Weights of a small GPT-style language model, trained from scratch on English Wikipedia: 54.2M parameters, 430M tokens.
Each number is 128 + 32 x the weight over its row's rms, rounded and kept within 0 to 255. Layers, rows and columns count from 0. Numbers have three digits each. The size before them is the row's rms in percent of the matrix's.

# layer 12 attention key, 256x320, rms 0.0472, rows 166-253, columns 0-159
091:151187071126158112118108129142144121105137100165136121161055124154127214157160148039133077170135141108147170165154160137114128143144157200123119170096148110153159146147162146125126084111096170169133101137141114080105151148134107115132146146120184091110198126147131114128113186124101189155131162095161142184139162117125116089100120135065128106146153121064165134141115141099165152118130101123128157105158174171097144093118110119146077110077109138110122129087181116097135121111090119
103:121128110157143087106144115108149077175097080169175164151114127156147092124065136162122114085199119113146121069114142156155129135127107124167122211179081138146149119126102177130113146102183186142214104124124208080109185167110063154085105182159135126137173091181182112149087155151146101124159154146164092137137126122131175086131086145146201111098139133098077107081133116142128129126103167162152116122088194123104167160119129120078177158167142148074121190103185174138217193103158187
088:175137156157101131184118075220110168142129091125093145089136164118123123134092079080125125179090090118095175183114139158141047163130101148147118091072147097112095124107129111096112128099085092102109152134123080132155108096121117131125073139090107210076087139086010125092174104129130133124162179141133162096108193081128152146123091098118141131151164145111205139104181144162125096141124116097134160130133075136188155116096097163208118144148148092168170084096143148110122157128088134
086:132134149138118091147138074129142098109129136118183116081199130111114100137079076121125127179160172147137193110155094125147098129154076087132108133161102159124091131101094114144110138119138152184129160187128132151064107124105141148141098087139070158160067107147102138141124112192105101078142134122195107138154148086132115184118085125170124159078160179067138100099182108157163119143104068147113154098104130120167096101180173142145168060160127105134115127147117126134110125128113127
098:139125065136145180089096107158177117135126119183127099170095091115123193144119152116133071157123157160140124194167149140112160136099179116137112138129164109119161122170122137154095061082080156169130109141134086180191141180147107117108180142164152166085175177152155153144086080145181157151070136106133125185142142141138132191093174153067088137152108120155156162174107119134122115089136086085117146109158175143166120118088160090106116152081119098116171130128156143071132105177134097
094:104124118086129157209096075122140158104106087134115077171135145133122106162100137076170134198085116149134175159143129141150091137123134113142117068104187144149174121129134133138096116134102090136138150203136123123119139141149166081136132151136105165075121159114135116164090037192135138154052132057121150156071149102126144173104113148173100110133115103100164181183093148102170076140124122113159167114129149112174103091067133095192096080137128148199164120087145132104127090137151056
090:164106054096116101109126183105092073127148153078137175149137111101115239125165104085173111188151120133168126119135143117103121142116118116114161145141110180116152134154131095123133089154159135126096136105143076138059135112132150134206111121114188110185132082149108125112198185112137147071143094149156141136145148195139082111148156133120170136118135144075184089131122151121100128172095058137060129065139127145085137133187142117061121135074128116084073139175083105172121106115124094
082:092136126110120072159091101156142144132162137103132151129133172176131115128094057110134131162117081135134147114085095181174101094138103110136094155083119136069128126119115126112121111139141069139124115180103100125161129168097095112101070097096083159111119113137078145167138181180087121125137139123108157112155113094140100183167043144129104114105133075090207117117207131134159145138092167123156191149120149117133160095180145139129171182159130099159100136138121099124158119122110149
093:076133125107156142128130056147160159169107139212102110171062114135110143150126124144122149158147147139113128166137160193129110137122159179142098118183211114092120161154106152116123097145061100109148097126100165107149118141120065112104171170108144113067150208127166126180104108104191156195097147112138134137125122092090153146143119180085131089133104166176092147122098126110155121106133153128162165162115143108116132090077142094149134173139134103162170147082165149064155113153113145
082:151139192221106111229129077106093148105080154110109135110133172134109043100070119159090139058090095100146126102154109119160193080142147157168130125055118130144136174148087140131182160129106105105111118051135200131148130113137158123082121108132095129105182154088174135122098083127075126117081136176027111107109201116134163119143131126125081140200133148103105124110129186074113168123173131124100137157140111070142132128112100141127073106141083178116156162088180142138125141136080135
100:104108149112138162103093051183146140189129146197110100136134098127156190145183132141110116134131159150101093117167135155151064119120075185110092112155231145120078124098127076106107077205080116161128120167110100138144098155094113159118114137085134113081102161131141102131156116144125108163102141127157107107150081118107070201123142159119110123159105137147155160124099131132118154098140158124184138105145141080111111133097178117107172160129105110191152138142135106108129070137116127
082:140190111077160164103121140151159155096167091125119057129060133086165202172181156060165145100138135160099148183147154099073105113079134152117115094101140147113105111110143057123089087160125148132120146143123097088122119130105128099125181121081126125051068154085127129107138080153143116146130121099104138132068138146120141132077144179126124130158089115165169180170122130132109132132086124138140144144150114143144139141073135089125101125104092179140145102078097090138115075131168059
116:126166143152151078096129193097123117099137170077216149147107103170127159125153120140129110093089123108164114056075042117091140111122162122141124208080061157109127102131124151155114178093189138132131124106131092170095162147127149151131136091155145086218156069162172113116091156154081126070176132195135110134136134116124055084147071123120123165131116074102172069129139151077142164155125123134089118125135150149098118124157141169060133146097116132060065121151108088143123112143132147
085:147190094076216140044095100172153097157118082199174131167082122116130115140122174104132097083161143175141153122125147133112137137102121132117118161140079166130170115148109139168093115137147202164228112130175153127143185125109051168106112156129150204106134104147138116109036106135067091125130177129134111143094072078122173154082152163149186131145134061135143155156129124175194126119109129134188092138158142181123164129065126077081166154159080162127157106102119166100157138097125129
096:159073099138091171229119118141113154093199124125114098100170136108115145109093083082162153194085148147138230168134157175149112146147121116142125125147199132100134152113136109101129057106082096143110116170095117096096082198122143107141113124125099130095119172085068169141167128175147169131059107119122140153098194130142099169117201159130090110144130211091140147143147124152104110134149086149126159158103109135144117092095143129158126084137147081123115152146109154105141140175084100
097:084164156125154120071126083085113175137126122123143111138102148127116000124113126218114093081102130138084074111106086122111102100146089198150101110126113125166119088155090093147100176107131090075153102150130153129199112098118089137076139119171084158110077112102122119125128058091125087142143151102111156111169104134079192127133102088165104139093174052155128136154167126131177150073080198146173167176113142097127164185145124172128140168133121166144180082100136095089121126127156146
087:093146057075159119049107136090155071157127119096137106143076042103156190156166149135134115105131095134136054136112131117146192106103108057078092081190088181115111136109119129149101112146185161142132105189142112125139093105100105154133130107112059131116147124159150154103139119152084138117120126119193111125124084115113135108093108151144163165120103084129166136161093124115056112096117164124200123103112119138106136101110127113079161137114065169181081081172092140143115119136105114
086:149168143080124162067112087204166147100166124255115085124125104118154156184149158130102117167121129160133183132152124176095172106115120182113095131123148095148101120143131102134150093193084159202182148215130129177146124154155081136113150131096124145121103117152143117129131158150097108152080128138160180144146132107134156187127162121133146140192116108169171137126078117178149139125106118111236118125159168124101058085121194128115113109110129123189115135101134142108124082158084102
085:108099063158148089103083168079142080125160089152153072132091103119189211162123124168128125122099126120127049122085162137089165142104118061119137130144112131090105150119170129135090056133196161144108114173141119115161130151095104138114155153163098121128170194135164127122127116158139095143121116095161129086111105141121153129100151160084149167126073156157159126178098068110076156070123147140145125120127163150139157112103147132052208120099072166130064111173160126130160108125126111
095:172132137162112089157161154133114152093199114149079130127079161208119166121114160111117120134198081128145100164148200122126135152157223124126139128091166106168146177150158186118132140123080149134118131055153130121129119157128098118131083154123142105184218143136181104161098160082143116209097124137153117099131096107155155116135156098130123088127126110084079123130115156055106108072194149144180137101163120167134142119122102118112102143121140108125105145158133100119155159125054151
086:120135128200099088255081128058142093074138096125137118093146105201139139096093144075154137184095116089141152078108109133173087085156138130144148102081136171134122158119133166112124139096185107167137108077144115107091125140083195127078105160130105135171205165084150108135117150145095127121081078170131073118098130100160113125151125193175106123112111151054145138147109158051096128101164061127123092103137149141109182098094171156163143087127121158138078153098160151122129125138105129
097:144159084120181189081100080197172100166135097205148136178103108125137154168123165086130073139169151163131131157146167126146139177100163101137089164137171124124177157161114128155095108127104170177187104131129082142146146174112080130123132151147147158068161113160124134143081125151127115138089153119166092175117075103165148164082123123115118115141133079124136185170082109166145081110137122119178143087145159166176126120032110083104134163155101101110157109133141135070162136129147117
085:137183099091152082092119146087116152170082083125120132178084142146109113173152112160134117164146167099127135150137114147135072126164076196137099119131143119132153121119101149138101143091117092115134097186098144062128192100116129120122167143127124114160136082121142131092124133109128129177161113111133136153131138125065167089202106118133128136107138057082076129114103095115154132086063156148136143153132155129127097135202098111162098141095128147165123168115160100139120125050125135
085:095126178171125060130096066076135155091101115108155128111100075118101067119127153133097082122089135092144123079082085103155094143168137179142136110112111129148126093111072176153160172101113112119092097153137127187160125117145115152059163098159095111174175132159148124097141162108072147104111119168116140135138063105111134095178114072170077096129171084083126105113088156075174139112159124133110165155159116123106115155164131154108107155146172111136085172096134129120116159110077156
087:174143157148126096165173140148076171112163103180104198115177165111104075133052115085115118194186100112117187145157129135150113128190084189126138147089173107128164118130159133115191147170093140174129141152136163090092181111143102100059094148119115170162127111112060106130118106123140147132101092100095162122161162073110198116158130092117110099112174104051116117123147091138166108111122104153169170125160122137149126129189117142193095118121168128155141151079141121144121141088085123
081:177108131167136135116142152143113175074110145110136152144172117110092112117112075102105113156096170131176169148157087122134124129142098132153100150128159104162135106127125147115166129119072067072091110128105157137132152154160130100126161121117162115127087136098059141096211121133181164056111135117076153127171168174095116112139179043156089128136151131110050141094125137138122130181121137122046152117149135117144061123172123122173071127122167106109131160127155150147126137115169116
115:128123149145132147131163148132118132113100113166134163120094201125129103183091186079152115129133138114146082104063114116111115135117120160082133111111151129136183127134192099098109121113080115095181162143133124088131102118081124119166086141117161120109130149102091119137099146117125153104102124123109136138073131141120133194064033063167145128141103094070150093106090145115091065146159173094114082110122111134135026115128072175152126157183144092121127104096209115120151157101145137
115:153160121157086096117141199054050132156128136114093140142138163164119177132145095171100097111162140102134110138153130101119116180137151125149145119139139157120126087105187124103132124138169212118108121154106159170100161133193104107115135159150137090128165150158129130139100127114110179121124099134182108119142172136178181074092090115097144162134084145171082158131152116114135075195126151119058101104137134114155123108139116073118123126132133121119116132157171154161124130088099162
099:116124114091138073164098105153149100132143131133173180096094111179123113122105143131128185151166084169129184110150087121135092104143071146152123164067088099140125146129069106182140176060128085083174074165123102109077131134097081144082114115110121125143142095115098145141133171132147080101157156071170179170147093118177146133192050103159134131106118078106147127097149162121152143113127136157085108138144140089141096091123108192164139140131142059107046136111181111155111108122139111
109:136119129107116173118148153163125132142135130157164105108182081091111098131153118111139142136127128120097177124140148129171107151151089127126123109111149131127155118113079152164103155120131186132122117129113137145123162129197133128084116156143085126123135120137161119130121121121144109142146112121103102100133129136133126090134174146145157069150141139128133120123132138128161140088084107129185156150106126155112164128095151140131089125135116132135113143110121127144127151099132109
106:124154156135081076155200163120082168152140133127115135126145095178115122083159077114129169112128095089150137151132160091143148118112103132051136142136123092140104118115193207085150174154130142105110175110073136135107093113179078104129097131137146096134124109109157103146179063089144119075132132171168138014159150151105130108137111118149143098164135155116147095098183165122116130126172159112163117064088155116092100150126103146146130126152124195131108126163103097188131131132125107
109:064109138130107138122156127093136128141159133099086127131108117133164164123089121153145123114119122116162077123114119100104133134104138099105147151163130114111102099133145120070165113168129115128104198134134124142101103135110136120194163120095164124161137136103112135126127110152149166106119121119126136130126133132083094150044109131128106162091112173150170127133127123128073137204128123108077135092124139110120099154164128106128143098134127159123139099142091127135142058186136140
122:137130163167125107123087098074120140105139110125122123138112113103141150136076185083154095143115138108137126117122143137114138116099161108177143131143163113107109146140171099118134087129139116159125122149178117168146106123090136146102153123106113149135115135140106136111114124128105143095067116160159120148107116113138123145085115133104075159129117133131137115173121101128131131150167124120110140082153128102138108138125164148114164115129144142111143095089148122083145135140090131
116:184140116120123129136146155100143117112114082150143123139116167141104085131176081080098087103186158104141147128109151118153124124126160168127089084113161145147130147140211166100121160104137128105135139098119147109128159074129092128071165148164122128109149123116190118124122081112132148165114150132149092062122117133130169098113132117142131119152133114128110097123152092098133110063152174129163119119100140133121112142078087100052117133125098155122128131078138145183102172054100159
122:153137119157134128130108165139074134149141176132118173119151104089129180158105180122163147137136148121141132135110095121149090139098127097165125155101101111116162082122076111130122118105097044113126083124149114103136147182088156104109106132102123132151125108122125144120088183138146143069110123114142112195164160096163132111094072094112079134124145124115167125117144098148142047181083167122023147146180093130146100099127113141153107104127146107076151122090129130092140157110139147
111:156135104181144083184125173126098142147093134171136154155151193202052075153143050159130181132129098100128115133165165121094103143147066138142074102078151147148144109102138183122132139108168152087083107167083154095154145125140128123101138149190130132127160112108124138168159107094134149134173162126179101069142170136131151098125128171112140091113153089091123096098166144139172135115148142099131107103137119122162155114125104155111122159145118123119119134134153110194109175095084171
111:138101090188147129148137108151135137127143139141060100115117145095141110093153123079091127134128147143149182148146133145100129100127153136102135127129108147103136135124136112155137105131111004109108153136118130056152110104090156104104084108119140180059118152106160111076155099073107110122145138109078142159093082168097127180145169087075066158095155155124208087121153141130156152071124093120139141139126114139185165131106083096137154112098101167158136098101120113123127101109156082
104:121115135148080154155181143150134144147076131150090093169174090149116158149133099189114100118135133131100101159164154088137182150127141085126173144153167115125068134112193061110131076179135185169117157167101123052121103118086200117213096150139123103172110165112171150122144107144123165147151122137148135145106139135083114072069125145081134124099085192115143160104104080134080095080137113133167133105139123138124147121157130063097159137141098155152115088149064140195127102111127105
120:138109121119109158125064149177126114148118131087123129108149065117105139142152117102098129128117128122141155097119151132158148122103086138145121107139129105173124151100106122117142157109149102138139125111131132070150133126043100131086078124161120138122104146103168128125130087141145122104118097125181142069113102104113124104139129138158076112164152154099122133133128094143093101085122145115197111176129118097135115127097140135124125126111141163155098156140138126108116135058129141
108:181154159164155121152099136116120152098116115148139139123124083130099141141079212136141111125144145145128180139142151126139145156137131151209100118098164162109141130130125130171115114091149255143130083167180131201141146143170178137082079134087106170111171138184117136165095181133077123122105170124168126159121127112172179098119119118096167143112132117136179123145157077106152117127152127166140135115141126167158134110136113155150145142109115133105079077094198140069131172104087180
100:138136130133095098185151188104128141152150134119095132151136149182109102102171084112109157142105112082166157122142125089150146108138123182111095134100135107123100118156210170109150183147114042089112140137089102126127180118158096105096158129139153130099153104123140107127174083103165086113106161186169118066156168131104135133175099103141125126181153134109157151139218108099134154137113147110105105105092099113152131130131089157121111124112118150138108132083116110159115110114144132
109:220178152176116165118125149084094164102142123144172143119169153170087109143143166079120106147137153126138164137125151134157129145167138126141113108089156167110141168126159169152118148125096156161153113163134113130107150132114109146087153140152122132129172127118109137130111134084081159148084123175135131112104130111149158155120152135137101097148126084087119089137163107102152134090178117092129120120148137164135127108110153144097124136130105077107142094113187117103130180126085178
114:130159091095100134135166135145068138152128146108105117128189110118147129119130092170147138109125103137104124144143120107118142097107153101087152158168106114117141106110078117143132137131114152156080109105148092165110110142177152113176151131137111090142096098123157141156131142141119121137115156148106135179152168157125126045137162151140192157103112144170063148136151159144140104152074083146119140138155118156109139134129159044154092117131151118133179102164107121139102079198162109
114:138128116120125110104169141155109110119101157133134102098135077069197152134123162147170152101133118109137148103121108072139135134104115111091121143139121116133124102086109080135096089161170217154122104078130153127112136143155137099171047172059160103159141130153143108122105141167190116151141128112154095169130131137134154055127097103129182154118089148117115175113088118134079062159086103195107078128105186109162106111159163043163112119178132142155125161129126188167130104114163098
114:191126122100115143130129125207118090129100120142155120096177094127105106124158129116108117120132132143135216131142129124150119091127102180124135147110136115164146138127097125150112136111144127131150108088117133118126151126136107143076077144169121126110146122111190115127110104134137114147130112137140118090149115099155152086172152103140105114161151117123095136131133135113131125081101104144195121190122133128139132108113130132131118144114131135141119166113135119143133155078144119
102:218129123141128149118101132178074144117150155164154162102182105175075106114171143091134144132137147160103180115135124142154135118142067147181126123036129151143137145103077145142104163066144104140143089142138149065130130134079119113077055125161125147128135118097159134139120164145122114140174109114162158113137093095155161121193145139137108080149143098101126110080174120118128130059123132131166120181146103160126140071134148173113138150105154081114078122139167117155117181066087158
109:086133158184146097173136142092147149140131144141137135140079232128087107184128084130122136145151171081118119178110108134104124143049202137145058116136116170058187133105132194085094102167098022095135130173122113130098146125128091138077165139129163135145154107097105129135165124096134187169128175159087107156133145112175133184089098170108114132194082053136125143144189155177190130162148165115065152174116115058123137140156093155126125134163107094124172109113128087105149164180111175
109:070162145116171128116139120065186149106103146117108126147085144129139148149084162164132104120108103127096076103111105147119130166151166065141129092154110155100126143159126087143129110140142178149133124169179118158141122135151183140183154105051122115140139130183116157140124139130129131144142135107111132191095145144138109148065133158113166170068096134154158126166098116123139138150128126140105163074148112142117164144141126105134144116116100124130158082129114126103129087156135108
101:122124079170149110150230147110112128127149166139121111089107139106132148157121182124118125110149160167151126139127158124110157159158162078123168143167135159095198140131148135204123130174084163125149128119085125117097114113175107120135087158064140142097193143172176091154108149077124104194157143063102108217133123162191199174124146110108161175105117121098191121125176195129207140111153131161059147137152182150148100110141110046120147153141084088147151107188172097134157151121123082
118:159178097164145093079187121109139123097132110145131153095128104168131096129105211171154106099117135169141098089120140100101163128177095093145134154090114096196101148174170102173128158111170222161201119118126119120127142146135120155160139127096118075141167109153125137158125148133106100190176116103158150156163107171100176124132098122174185150087133144079122084069115160102104136081200130185078081105160189113162119099118128124102166150145082124141084134149134141146141122075121105
112:181139132146130141094107177113153084143124136127085156162122126158135186114156055160066130082146149134138103142091138120109135150112143161141101118149140148137102085082195145045163117128214168136102161113148159150126164125113106094147084127148200180157108146117172108136126079150125157127148135130163084032143114114146111128087152142133124121167087165159064160147150079132118102176108131103165103153077132126126157155145145072107123117109108152161140159147110182120127163094082189
107:119153111061157150160128111147147113122143096113180150147111145144128086130124171150125150157146092171134130069109118160114132095155115137147103120099079111201117130142128151145149180051148228081173098075158119251183118123255114171078104145132110111088132119169096134131112139149142065117126144097138148087123092123146147104136120118139208077152148128153104073106109154094148129120108180158147116130105146113137141134116115187142148145089139116130140150133215141111110153120143156
114:133091134107094169116142119129067156121142180106132130149161127110124154118129124084142133162142168143143117173154119139152127153115183095122158128164146119061172104139091119149103081163074097154095132116150087160125113151177143094145168127117118143162113123086116131113140143107140175152059125168066109168140174122124124114099181131090082140115124081143111134157117152139126081153146108098075183132159107171105116124115164073115108096128163084112188100146110139097125150197145131
111:143116145124134127151122120184108142148153116110207119101126110102120108144131149067161167148123119112109232100148129145162122122113107160143117138139125113097173134110029133209105169088128135113137053108131136167145126148171081111051103143133096112079114123152131124097113149119132099110075134082158142149095130095176155115159126135128163104188135086144137102118133123129183095088124121140126140156126114134124100110096114158181098136160174049097109144119179143115124168086169131
115:062102141149114133142176160105119142151134124156104122152110166145132145148133130135148150142113151103093061122120148115117134164113143095093146115163133116099131131136170150099144091179117115110114181158103149120103082116134132111168141129129162121175118107119109119126143111109149147136125107125114149106118146141100128178087118126133162117093097123136149106109098136152105116199167159109095107078123141146115102142145123125128169150131131110136160117155130116129149109188140163
123:092120086143150105144110136140173133127101138112085108137137135121103121153166114108088130121114132103126177141136156148146124140125127122151093105131128149077157127092065153121122164133125133119111104150120146126139130113110121119111135128144131121123128144085148135130133105105139134114132180155139122148118163125133118119154133175105136139155136127135149169137128129125171153087082135114149134143126124102151143144121116070147090124135108143167131129105137123131112141093120129
114:118168150142152115139121135068117174103128140116135138146120157122139141139102156122147123148107129139150108138129094133112139115130145089123136143157106134117108106160133114119151086148101114144121123136168109146132120154150176129164158096094115131129120113126090119117122162115142139096106125133095118210123129141119128132106128129111091153095137115130145113152108141126117124179147117149077141073153111130147158128158139122146138119110111151100161086107103119110118092168108124
107:096097209129105109116163119183119126141135137130130147117098130133130097098145117088142172118146105102160113157104150110113120105097142170051120118157089093138140106117200178071121117145123084093132213073105116104087066094127070122118096146131120134114083147099119112123143112119143123129120097144085109019111099147114130218131124101163138120156105109118110102117138182140151133154174153095173074156048141142104086169097106181144114135174138138120111169129119117134141151206155096
111:148112136152153114091114137150188102115104108148143104134132119115134116145144103126124119106120121125123146106139129120118133153122064144089106118155129111157089128099125123112137117142165167122123133162111153103126141149114136126110118138143149133111130151144104121108140112103121132102126090109153119076102108136123133123158166149126129118137114128122153151132085089157104129119133098142179085159085145132146159126136153113156136122133118150151094135130109159134104116053138124
105:142121142170122116076079100152155127124157118174130126142125099169096148106144113106115115126123165151098122116137137154114097131160082167120155118094147125165119151126166130137103105137156073150170129135117138019115145150028133122138107127147164168181108103110092129124153149119109156155139079148135144114165071100137110170198152139095102091152140111085085149107121107147143146058185090114147111158155110144116167095136152167124160182112138082161088163160097118139108143070138153
111:000094120135154074096145128132149126154094155112098127117094104113138148123124093121166153146133091094116074075097133079086108146103093120091151133165133115061097132121087081127097134135112098104107142209107147084106085131077096089212166118117122086180126113109077127124163126149167116044146136147095170190104141142059081133096068134137138134117122114085219090102103149180107128150133168109076104070112111117084110135158118145135127101139160112135080118161126097179158061118180082
118:161092138119097097137166166195093147140122139114113145117144124128119106088145088092114175119133108071168194162147117111126128111092122171063141130105107097155120071114161131086158112137117106087091160066099125174100117104193110088120056118145143121088104147077147106122133111126159114088102126122132116048127166130098126105155131088100135107149170100139134129134153149148099118161117137083164102143082105132136120127130105155170097118142133172140121150072127129130133117172163127
126:155151142204122074101082137116130093074139131145168171111139112166125114094139058145113132097084173164089076116105122141121178131152101174118137123117115150106076130102143141105107122149152196183151104177133158119143101147100040125161181138134182131246133108107121132144138141156104161125160070187104130097130122107162138114185174193134154120184081084139057113122110142130087151158165098151107105147120130110105171126156143154034145131132135067133115136152094143164127177129122138
123:158149145155131111190096110095128124105099104129073123099120092138109107098110178099119153121129072131167171147149185151148150100150099150158110136093151139110118161113188138111127160087177174135105109172138133134134083084134131146079031116072128165094137169146144117164126104130083103086139166107146127080104130130126145084129084139152076151120184173096200137122159102067163171105110099127143140072146128156154126133140103156119139119104093245142098106077162114130099132105041090
102:228165130137108121119165112201110142118148107157166122112177104114142081076145136094112116116146146132146182163154160116110114087133132173092155159085144115181131128135141142144127132117115179132134117050119128148121150127200102153081089152168110121099132122131181098118119153149124144150139133128120110083140152129123165094187179099092125110154191119113074121110134162084148169096128091148177153142120145152118147117106122139137123157141144140136126170099135109147125209115124089
115:129171133111120144138115143095123109145129145108113152149172100107136136095119162188109125122126133110138155085121124125122108082120142136171129136123089120125135115168085095152118122101143164172098090039133109183121160148147141154106140094090119130106135128126178134128101150141122128180140122151140079128159091133144142103124108156130136169141099163142128133158154108156136139176067137179087133114131130101149180121133154115133128138112115124134172156101106142077121097184120125
093:150101100203107069128114147163120137122094155140060142119133143158120089095139069102113153138123143093132099133148121087095105116107086155059138166124138097125103139108205116121134108145108000122135165189071136000090108104000135112167120114159123128141124101090118132118144116098130122086119109157156146141111122141063122151183105110113044137106123091060159106098156123112100150125164122083115062102128098105175121125161120202107118135143135118150096117136124105174115085097154110
109:013057126123128098141144153077134100157123157106086101140071139097122157156109106153120131108109101102131047124102127105110158139107161089109124112179116124086098101130164116056176131156104113101094209153128145167123094113143102090193140146107145126153124152109097133127145074115161130101144133122122122086138159134109108173062078109143138156094107142159161119143125128173101111210127187104112140092097114122113088178152116121140152098123142156136141122142104115139143080186147118
102:142155140147206151099054078122182118087136156117137144102157119044126146106135216067146151114100146110125165084064128151140151124097091179115132110126099139075156167096043114131091159118083143163133065160167112144125116160125068096130130111097114114098137103097122138118081195120117126134113110187098121156086128082113102155139165136118133160172130096115132131128082105173106083136141121198116107133144118131118075110155139179134138104173135099103097128087123162080125140138086167
105:093083105090109158178187132140123152152137144108136117133132129131133111106140112141124193155137136103134150141171127127175151127130118135113099130125112106116142103159107174156117125155085165103101154080096112173126089121240107110102103146153115146111141165140136104143147092114151100176139136137078120105146147150121116140123157111099170122139157121131110113120152165145127097109100139089161153147077139114134112145117090122134138136139120112137099158117139106131101128181159115
108:155130147092104114179164164148071123141142115116145130111147116125110126101148090091125178123145092091160178154165143115129146110105134156080149123118123095128120088115168180101149142120129168091092168064113131196134124119245102109091070130155153128097111137097141107117159078122145108085105142150130130033139158105132130101135138090134157089174154118137128125123167131131152132144107138094189109145076114130107133140100107148168097151126130158142120149133119117131118175166111134
107:126109147175123112134128140132085127158145128133114146104130132144137131125113103120122126133114092095136067147106138132075115103105103120116150143129111092165086109127147127070137101088159037087102158123141109047143088122028119156153097127128127104148091131099119140100101119143121139056127071121194142087138085123122131138117083121148069097133120162129130074089135159143117110173138145118104117114099117120150118142122126146139160107098128148101114130155113111130135146144121151
113:242164131114105179119130128176079142128158133136193151103199121144123114108124134136133113144128145150156196155188127133184144126149143135147124147089128129155166132126080149184109115118142176140140083099150098140137171147176153152085092158154102120133136104141167123134113144122153117169112117123118109159171134107151176077172181115117106098158143124119077140135134150081154116086126088143167163163137128151141149095094167117133092147129138118113132151151132133128129203078121146
108:136109112074130079143119147165084091129121116139190114091154145152110054140142108132146150115125054111130180128134104147145089099116063163094134135101128092141115070103083146127119126100130097114131128132117113094128167129128141128103103127168131123165118117139125129124146108107142089131144088134136123076138124130129149104188131138131123093161154047116087122146160192154171133137087124098150091144085125112133158117093178191166113173152132095111099170147127104188102158110138107
115:225152131158123144088114140138098136159124152126174146132175076112124119134133071107178140120143134139155115097091172111146164089104089146130137120133148148144140150126053133093134149119196077127090044108153141057158130142026081134095119126162108122137116103081132099116141111177131157060094145135150117114114132119122127061117144168181039091128135164097126098120151164093139152139149108122124145101155142137108129155116171065100106100120160211084186093165095125123133132058100109
109:098130165111084129148132121111083113147131115113117121141138111162122143082153101151132109145135101090135119092113140106151131117144086150096118149135121125192099151129179195084147189128165191129128201099112133174096103115146102127158056119123161138142103138119114111126155110134104132113122121153199098000122126095125108107095082133154121086184112177137101125124140141147156134189103100113136090087102112099108087160143143170124145136146139211147126151161085107183116133165062158
117:097109160144138154134114062069184133147130138098081085126157045128125113094122181121137115135093130126133154141119172173142154112174120132156123113131165124102101174170137099143129092166137173171089156096130135162115113111180106133113143123086112167132148171115115121114156108132120129160115126153090118105092103087148096125133157164113103141125156164114203128137151093110143193109146120135123137069119148114128232144108160177093168118114086166141105140132110105096143093191114109
114:024087153123148063161097138098145112158120159071091126138088144104145156119146085165127196140104111082135116091107104111117105083074143143120104149151086104059107113117053135101129121137126071104091121100138137165092122137144065122131142109076157130170137120096106110135122085143171104117143119147118118138126128098133108180123050148136146162158101119172143129131162156195132147210066176148040131135072124077139126133161092129162143101136146124118112188156125133126159096201160106
111:091105138099141129086106134081147085121140092159162113141044131131157152182101155134103114120157127154090077097133101145098116185132131063160172123177155127152113142126146121129096105112156133125169138172130131097125165182048137143142145146108144099178162125212077134123135132137139126140126078040198126161145110131170139149091122139159134152120094121133104118145083108133105092109155158135153127147124156128106093124140136107154175147112144055122114119195139145128152130037159169
109:185133123145126179154098144120120103124144122111152116115148065103157146124108160139127137138146163200126143163141114178127134107164163079161160122178118142102142171167084130204117109130095136152104056097165068172117140139135152144066182143109084150071122153172146146140110152132141136141080110090138142168149142144192134102138196112102108152072137153151135135166135080069139135121127071154112199158187134166146167077092131059121119114089144097105165102139163138086141104140170114
109:115124093111133127146150136199125092145132107145155110110138137151159116126129096211095165138151128129123127110154084138095095107107116142106118121112101096204097104109116110121133083098163139114138135077117144129134140111148159141133069146158140152110121153147135138113107132156173097179168106088126134048148100160115154126148152107114191114129113135151048149103132143185092099100068135135154091181067161076165132125125119117140153141129131119146126176150123161158104158156158160
117:149146116130123185127194131195135147165154110138129125114157155106123107136172076104144124099139160150097074165078202129102137144136173115091144114129089136170181133137114129129143178136065118119135132094102139091156103114140144135179144142184069109073119091107151133142118140116146156150135159100086152115111109169100107134117239140115174074091142141144080054102157142124080137077188166140141149169117141186108087161080117091059111139159135139122163080189105130122146161143148130
103:048106151137085088178181178107081155160161137101109125110108110177124146083104110165127191145115110145139095178161134126125150144146120084124123133147111086101074123124186183127147144143122189089129165148088114203087085139225093095138105165089142157162113128092123115156132117116150113126130116115134149097158144105169152149124082106127180165110148159138142130090166147103140135183166198110082105107118160126115125128128077146109156123127116110114088158159152119129145095195141121
129:155120106108146117140091139188109133147121121112138143130136136119112116117175086135089136118143129115114184137125115130146117123104109167130138116111110147142129124084068128141113149123167073102123103104136133094132156131083119121109123116177126136124123127107153156118111121111147106131133124125135131122125114137149123093188170140104129109182130114136077170104163139136137107121102120125141110198115127125149141110123156099153100131126142124132125169128131157146103161088162155
119:172155104129146148110100123172135130126118165100099133127179110133115117137174105129088105106138120140125186108123139141163134122115116145135100143113138150145136134117078128137125166109156118139127087113142156093133178113088106135086109108148088125108132142101189125124124120128146122148130152147147120126128115119114115100154154164142107135159130124145115143123158116129137141056089105148177138197124135115139162091120141069117094114109118162173132131130137143124104126079144112
124:136095144129126107128119148134129123132127131136119128135094162114134161144164121110087142108151143089130143124149116114137114148083166136139104135140131138135130111109149135103130129118128077077138116121128136096122149122105122127077129113160129139094133139123163125115120080095152131131127141125144129102142135108137127155116116092123092137139101130139141147121156110131140117077129156094152143168112108105132085128133111125132113108134130135130108141082127121111121157065124133
115:131179125090145121183083110090095158110124147091103183143115132174065124121107167146112142119118105136126136077116133137193194109153106118181086135078092158108167163107047179164089233088130127125141054144134100175097120128144055134089152125133113101123176087132127134218121141115099093142151172166144143174100109085167124133146070166166148172158134109133116108124175156092209147116084149139108125129173156093160082112166103134125129133116137109117100130161200103126135122135073140
111:192072109143120138090131173094086106142147138093123123119122141114168180151120098143088116118176187155156164166140110130112165152096233082105179113186120146106118120144133102142163081169121134110116130050145117166083141139164114118099172149129125160112172171116146140109114125099162180163080093078101134161170152156176159118099198071095099197064104119175065145176134097123077086133138109097141140183113127165137094119097140038130117103118152109117136151182149174084135120145161140